Part of a small language model's weights.
Training: a variant of Muon for these matrices, 11011 steps.
Each number is 200 + 20 x the weight over its row's rms, rounded and kept within 0 to 999. Layers, rows and columns count from 0. The size before them is the row's rms in percent of the matrix's.

# layer 5 MLP gate, 832x256, rms 0.156, rows 742-792, columns 192-255
093,184,190,190,234,186,203,214,192,140,186,225,192,164,203,183,176,191,219,177,199,213,213,200,214,186,187,169,216,165,182,210,192,186,209,180,191,211,231,244,210,203,222,165,199,172,173,198,222,209,195,203,204,172,217,223,205,189,207,209,195,238,196,161,170
099,192,167,213,215,207,185,244,222,195,179,235,234,190,197,185,215,219,181,224,200,228,186,228,216,210,209,206,212,209,200,224,177,207,206,212,220,187,191,188,174,228,209,202,240,203,186,195,210,200,210,218,212,176,164,174,191,226,206,197,220,203,219,202,216
102,208,222,207,183,179,246,188,192,186,206,217,198,199,228,185,185,200,192,197,194,201,203,222,181,225,218,207,214,224,200,209,206,232,173,252,229,211,181,183,226,156,228,219,209,224,210,182,195,181,219,178,251,202,184,179,176,200,234,179,200,213,189,219,204
100,208,233,191,233,175,201,197,187,184,222,210,197,211,212,163,183,201,202,211,223,210,193,180,184,193,178,200,188,193,218,189,213,211,186,188,198,190,200,217,231,202,200,182,175,207,219,212,219,177,178,211,194,213,183,186,195,185,193,194,194,184,166,266,198
101,172,209,151,200,156,201,178,179,183,250,206,208,180,188,217,205,197,230,209,196,161,167,203,216,207,193,157,212,196,200,215,215,206,211,150,199,223,173,213,213,211,174,225,176,218,184,174,193,210,201,199,208,221,170,193,231,149,188,192,211,219,199,186,181
092,178,224,173,190,241,174,190,221,193,182,222,188,206,169,203,194,177,218,232,224,175,209,189,200,193,178,211,224,231,189,207,197,224,224,198,181,198,176,194,208,227,236,162,202,193,216,181,190,192,199,230,212,253,168,225,214,191,213,230,178,254,218,195,207
100,224,209,201,160,184,168,190,179,212,202,202,185,189,174,202,191,211,191,217,182,218,222,196,195,212,207,197,158,220,163,195,191,211,201,168,191,213,217,184,249,223,207,192,190,197,222,176,213,218,207,183,195,210,202,199,194,200,212,208,190,188,187,200,220
102,196,218,147,208,156,210,235,143,217,184,244,222,210,229,222,254,204,202,169,201,187,182,203,217,226,215,219,199,229,203,210,143,167,194,198,181,196,200,205,203,172,210,212,213,228,206,227,213,178,189,160,188,189,193,187,224,198,215,165,192,196,198,204,219
101,189,195,174,211,188,232,216,221,218,199,209,217,170,158,202,207,165,169,190,208,211,192,253,197,178,179,204,195,181,213,189,201,214,205,217,223,198,229,201,183,220,205,192,152,207,185,199,207,194,201,200,173,200,225,174,225,222,192,177,200,211,181,184,191
104,174,193,197,203,215,171,187,201,180,229,201,148,206,190,238,202,189,201,186,164,185,180,211,211,190,171,188,173,183,205,208,192,243,179,185,227,202,224,201,206,201,190,199,197,178,205,171,201,204,206,156,189,194,217,167,178,214,193,215,248,201,182,213,186
096,181,215,221,171,191,178,222,185,214,196,194,241,178,156,174,186,182,250,189,193,211,203,225,189,209,211,224,197,181,210,195,189,205,190,217,226,189,196,198,193,219,233,191,218,178,181,224,189,226,204,179,207,176,168,171,189,155,205,225,189,212,167,209,207
108,193,190,195,203,186,184,202,206,200,180,221,214,226,200,168,210,216,229,202,217,214,258,209,182,192,178,201,237,204,239,200,187,189,182,171,184,190,151,192,193,160,190,174,194,197,165,187,201,215,221,196,187,215,196,179,224,202,222,178,188,188,180,152,188
103,198,219,224,177,225,228,220,176,207,207,230,190,167,171,204,191,197,228,202,223,241,227,137,191,177,203,205,184,166,206,216,190,194,205,211,204,215,191,206,204,233,187,195,191,168,182,206,188,198,232,200,216,182,211,219,199,206,199,191,162,219,174,214,176
107,230,195,210,177,205,204,224,191,193,166,169,205,200,222,189,203,179,207,171,218,187,185,229,188,189,191,218,215,220,232,197,180,197,188,203,253,225,215,199,221,221,197,209,200,198,162,214,212,196,195,220,216,196,205,199,184,206,230,222,189,180,226,220,228
103,174,162,224,175,169,181,202,196,191,180,163,194,218,214,183,223,198,176,186,216,224,235,186,225,202,156,209,165,201,174,200,209,209,177,201,202,219,215,205,232,189,200,193,231,161,169,181,233,201,207,230,186,231,189,198,212,194,177,185,173,209,206,159,179
102,160,233,205,178,196,234,180,191,163,208,252,219,191,213,224,202,190,201,205,219,203,204,212,164,208,163,206,194,215,182,203,213,163,205,185,241,203,197,197,201,175,218,215,175,178,198,192,235,167,231,173,230,159,206,201,207,199,204,187,192,227,213,199,222
107,219,198,209,184,200,183,197,188,159,223,211,202,222,205,216,216,183,226,195,238,170,201,180,190,229,209,207,177,210,242,202,182,186,203,186,214,203,195,204,187,179,217,183,180,199,209,192,243,240,213,187,243,206,205,210,202,204,229,191,206,191,201,184,202
099,213,208,193,203,190,187,204,159,183,184,196,206,209,171,203,173,199,205,143,213,213,203,188,214,200,228,217,183,179,154,188,175,162,221,169,199,198,213,195,182,145,186,210,168,202,221,224,224,221,196,173,207,170,215,185,213,207,216,189,175,198,196,211,167
101,223,202,158,229,195,216,217,183,179,205,189,207,207,215,206,189,222,230,207,217,217,232,195,198,207,197,147,198,192,199,200,240,231,238,178,209,209,200,181,208,193,227,211,250,169,200,191,177,231,199,174,199,206,204,170,160,175,188,214,212,207,217,235,191
096,185,193,169,161,190,219,199,183,181,197,160,187,209,215,227,226,216,182,179,223,206,210,249,173,210,186,193,206,174,176,186,189,206,184,210,213,225,217,221,227,225,219,169,229,203,204,206,203,193,192,188,164,217,187,218,204,200,171,186,197,197,192,226,193
093,203,227,177,189,210,174,227,210,192,211,204,174,180,214,176,197,193,185,188,277,199,186,210,183,180,215,204,187,191,192,208,237,208,229,219,221,223,193,191,234,177,200,203,181,174,202,219,196,178,230,219,208,199,225,197,230,176,184,184,228,204,238,191,187
100,186,187,224,168,198,242,205,181,192,200,245,202,174,217,177,212,182,206,251,205,236,190,182,195,197,206,218,218,182,207,201,198,215,191,220,211,223,177,185,194,207,221,210,193,190,173,161,182,188,202,193,211,234,217,187,201,225,170,215,207,216,218,170,154
094,214,201,201,160,217,200,227,199,201,215,239,199,178,194,186,204,235,176,235,197,185,212,195,184,207,183,216,198,178,190,179,205,158,198,182,223,198,207,195,205,216,170,188,242,213,204,169,174,205,165,189,206,213,199,209,213,188,208,204,204,218,216,199,151
095,200,191,209,210,185,197,179,194,152,167,205,194,206,203,217,202,213,207,203,193,168,195,193,207,209,223,202,194,188,193,191,175,210,199,206,187,176,207,172,189,188,216,194,209,164,203,166,210,214,204,192,234,166,257,170,186,192,210,223,192,205,220,222,196
099,196,217,169,198,191,234,202,186,188,192,190,197,177,168,195,212,241,200,190,214,198,174,223,202,191,157,205,197,185,148,208,205,209,177,209,209,200,206,178,214,199,196,231,166,184,203,185,191,156,204,241,218,190,223,183,227,199,186,223,232,214,199,207,214
102,205,164,180,208,209,209,192,210,181,205,126,200,222,238,190,224,241,197,243,211,166,234,192,177,203,193,216,216,186,187,211,193,175,216,143,191,182,198,197,199,190,214,195,194,177,223,175,175,201,216,178,210,234,168,197,204,179,201,194,198,194,243,217,226
102,208,198,194,182,212,195,188,182,178,175,208,209,198,234,227,198,221,165,218,186,221,215,212,200,182,183,195,237,174,178,217,191,174,170,245,149,212,204,210,181,205,200,163,180,199,172,204,199,209,220,243,202,214,203,198,199,187,218,162,165,214,193,192,212
095,197,207,179,219,171,191,231,224,200,183,196,188,217,152,164,194,193,211,204,215,168,232,230,248,181,229,197,179,187,204,200,224,170,187,197,212,182,220,222,191,200,188,146,213,223,213,198,217,193,200,236,198,245,185,192,225,210,210,190,166,202,174,200,195
100,195,199,172,175,173,201,210,220,174,211,223,216,186,190,194,215,198,211,192,199,179,214,205,180,207,183,206,251,206,193,183,191,206,204,209,187,218,208,227,220,219,208,215,171,228,175,184,199,202,159,188,178,241,198,240,176,200,263,215,182,192,210,186,211
103,186,197,217,232,210,195,221,213,181,217,172,244,239,162,191,209,189,205,217,215,204,230,223,194,189,162,238,200,228,174,178,202,205,192,207,212,240,196,229,199,238,191,207,178,212,197,197,247,222,225,196,189,168,179,212,159,213,235,193,197,149,215,196,227
100,189,201,225,208,158,205,211,174,214,211,230,183,195,185,218,174,195,220,155,233,197,216,174,205,162,211,182,208,184,185,214,195,183,199,181,183,222,198,209,231,194,188,176,195,236,186,224,175,263,209,204,223,176,144,160,188,190,222,194,220,236,165,206,225
101,209,199,139,176,173,203,192,210,209,178,218,169,219,226,214,200,206,223,209,187,238,189,214,172,178,190,211,230,197,175,232,217,219,197,192,200,222,202,227,183,203,205,181,184,206,213,219,246,196,208,190,191,185,182,196,183,220,208,185,176,190,215,222,213
104,227,215,200,170,183,225,202,234,184,179,154,224,196,186,230,193,200,206,212,204,205,141,180,207,177,199,220,200,199,211,213,184,163,263,201,200,171,180,186,201,237,194,209,224,234,197,210,220,208,202,192,210,190,180,198,210,196,211,207,191,207,202,227,207
099,218,218,240,218,218,212,210,172,163,187,230,222,176,202,176,216,197,196,185,202,227,214,243,205,190,197,203,229,233,197,209,210,198,217,211,233,215,201,220,204,167,187,197,194,220,190,179,220,189,195,220,171,219,219,203,214,176,178,196,219,236,176,184,218
097,206,153,225,184,195,224,209,203,195,234,203,235,182,134,160,224,221,173,210,204,226,207,188,207,215,187,217,237,143,184,198,206,193,197,194,180,179,179,211,204,195,172,219,201,177,199,188,168,220,220,192,180,212,197,178,204,216,203,217,192,221,199,193,204
107,185,178,179,195,163,206,202,185,214,194,203,192,230,191,228,195,178,163,190,223,229,208,221,219,197,212,168,194,210,190,180,177,201,230,203,215,197,186,190,216,177,188,178,201,190,207,196,181,177,184,232,180,208,190,177,171,189,192,224,182,211,185,221,237
102,225,197,181,220,191,207,204,193,196,230,193,198,177,171,183,171,170,198,208,220,181,170,196,194,193,196,208,204,163,164,208,196,223,225,185,228,178,227,211,182,163,220,182,224,173,206,193,244,209,240,210,186,216,201,204,221,200,206,210,202,183,181,205,184
098,212,203,246,190,182,221,205,180,161,233,234,158,211,186,214,164,202,183,185,187,202,188,180,169,204,170,191,195,216,198,227,214,211,204,206,215,204,182,209,149,231,224,197,202,170,207,189,205,198,174,192,179,200,215,220,190,179,209,177,219,180,201,202,217
094,154,194,202,178,221,233,226,199,211,217,183,212,197,191,209,178,165,213,197,206,198,206,189,213,200,194,210,187,184,219,237,250,159,235,165,207,166,218,209,232,187,190,195,167,192,215,213,217,206,204,221,201,209,186,174,180,223,184,202,209,184,207,243,195
102,185,180,187,193,193,184,185,194,182,196,209,191,183,186,193,217,182,230,217,221,234,186,203,194,167,199,177,209,203,183,197,221,232,200,174,216,198,197,226,188,252,219,220,172,182,242,240,192,191,185,222,196,195,165,183,232,183,203,218,201,220,198,210,163
100,184,206,201,174,163,185,207,171,227,209,207,188,221,190,181,190,191,196,203,203,210,213,227,257,228,154,212,189,202,216,199,213,188,245,217,188,221,176,187,202,176,205,162,183,184,194,197,203,208,197,206,179,209,168,208,207,198,180,176,190,201,208,157,164
097,200,178,195,227,201,178,243,202,177,185,187,188,213,184,212,190,211,190,219,164,189,180,207,184,230,199,196,207,203,220,218,197,193,196,211,193,166,226,232,200,195,173,214,196,188,201,183,212,169,223,195,163,188,186,191,197,218,227,201,176,192,221,173,222
097,194,195,188,183,187,200,178,204,204,167,217,186,238,210,191,164,198,224,242,215,197,218,203,229,203,172,205,223,221,192,175,174,214,245,176,225,210,194,194,166,161,200,187,175,203,212,167,192,197,201,235,264,216,212,202,213,217,221,213,213,204,176,176,164
097,179,187,219,209,159,214,207,178,215,170,193,179,199,201,186,172,231,208,202,209,222,217,209,196,184,219,219,232,207,206,247,187,207,218,211,196,187,184,199,218,202,199,229,174,172,192,184,197,178,237,186,228,223,174,228,224,226,192,173,203,173,204,194,155
102,210,208,176,209,176,172,219,187,186,200,192,156,198,195,217,216,202,220,181,204,228,241,224,192,212,183,192,216,209,227,201,183,243,154,236,218,228,183,231,159,174,221,224,164,210,201,210,205,195,225,222,229,183,221,174,217,160,191,223,193,230,200,198,195
105,195,184,185,215,183,216,241,215,181,220,207,193,214,204,202,211,182,209,194,182,218,193,193,196,220,159,229,189,196,192,156,221,210,192,179,238,190,217,203,217,233,227,216,158,181,164,186,191,200,176,193,197,209,238,238,206,206,208,175,190,225,162,227,165
089,191,207,193,209,202,195,192,207,241,196,174,212,194,193,216,197,201,212,180,218,177,189,149,171,219,213,219,203,219,221,162,205,208,177,198,165,183,195,174,192,198,253,191,207,224,193,172,220,180,206,204,225,188,217,196,209,194,205,203,198,186,222,213,212
103,207,200,187,217,205,231,203,209,185,186,222,185,190,193,184,195,252,201,227,194,183,190,180,183,214,189,231,219,226,199,219,196,176,175,179,176,222,188,177,196,172,176,197,217,216,192,176,234,203,199,219,190,213,183,197,235,212,195,173,207,215,189,219,216
108,183,187,189,242,200,229,185,157,191,195,192,222,220,182,205,185,195,146,218,207,182,196,217,164,226,192,192,189,222,219,175,198,193,215,208,216,223,202,178,182,157,187,241,185,179,182,195,190,235,210,200,209,198,205,204,209,237,183,217,204,191,169,204,226
095,187,207,167,190,203,194,215,187,175,186,185,188,166,195,194,248,175,181,215,204,201,188,209,214,225,209,182,147,258,181,192,202,215,232,183,201,168,214,208,206,162,182,205,212,182,218,213,219,186,198,212,225,188,214,220,242,178,233,176,213,203,196,209,184
098,235,183,179,144,228,204,222,207,169,184,194,186,157,221,151,210,203,207,202,184,201,208,203,241,196,204,191,216,177,214,195,204,189,204,211,220,188,222,230,208,193,213,211,177,215,200,218,205,181,178,209,200,188,207,203,207,208,210,224,174,209,182,201,189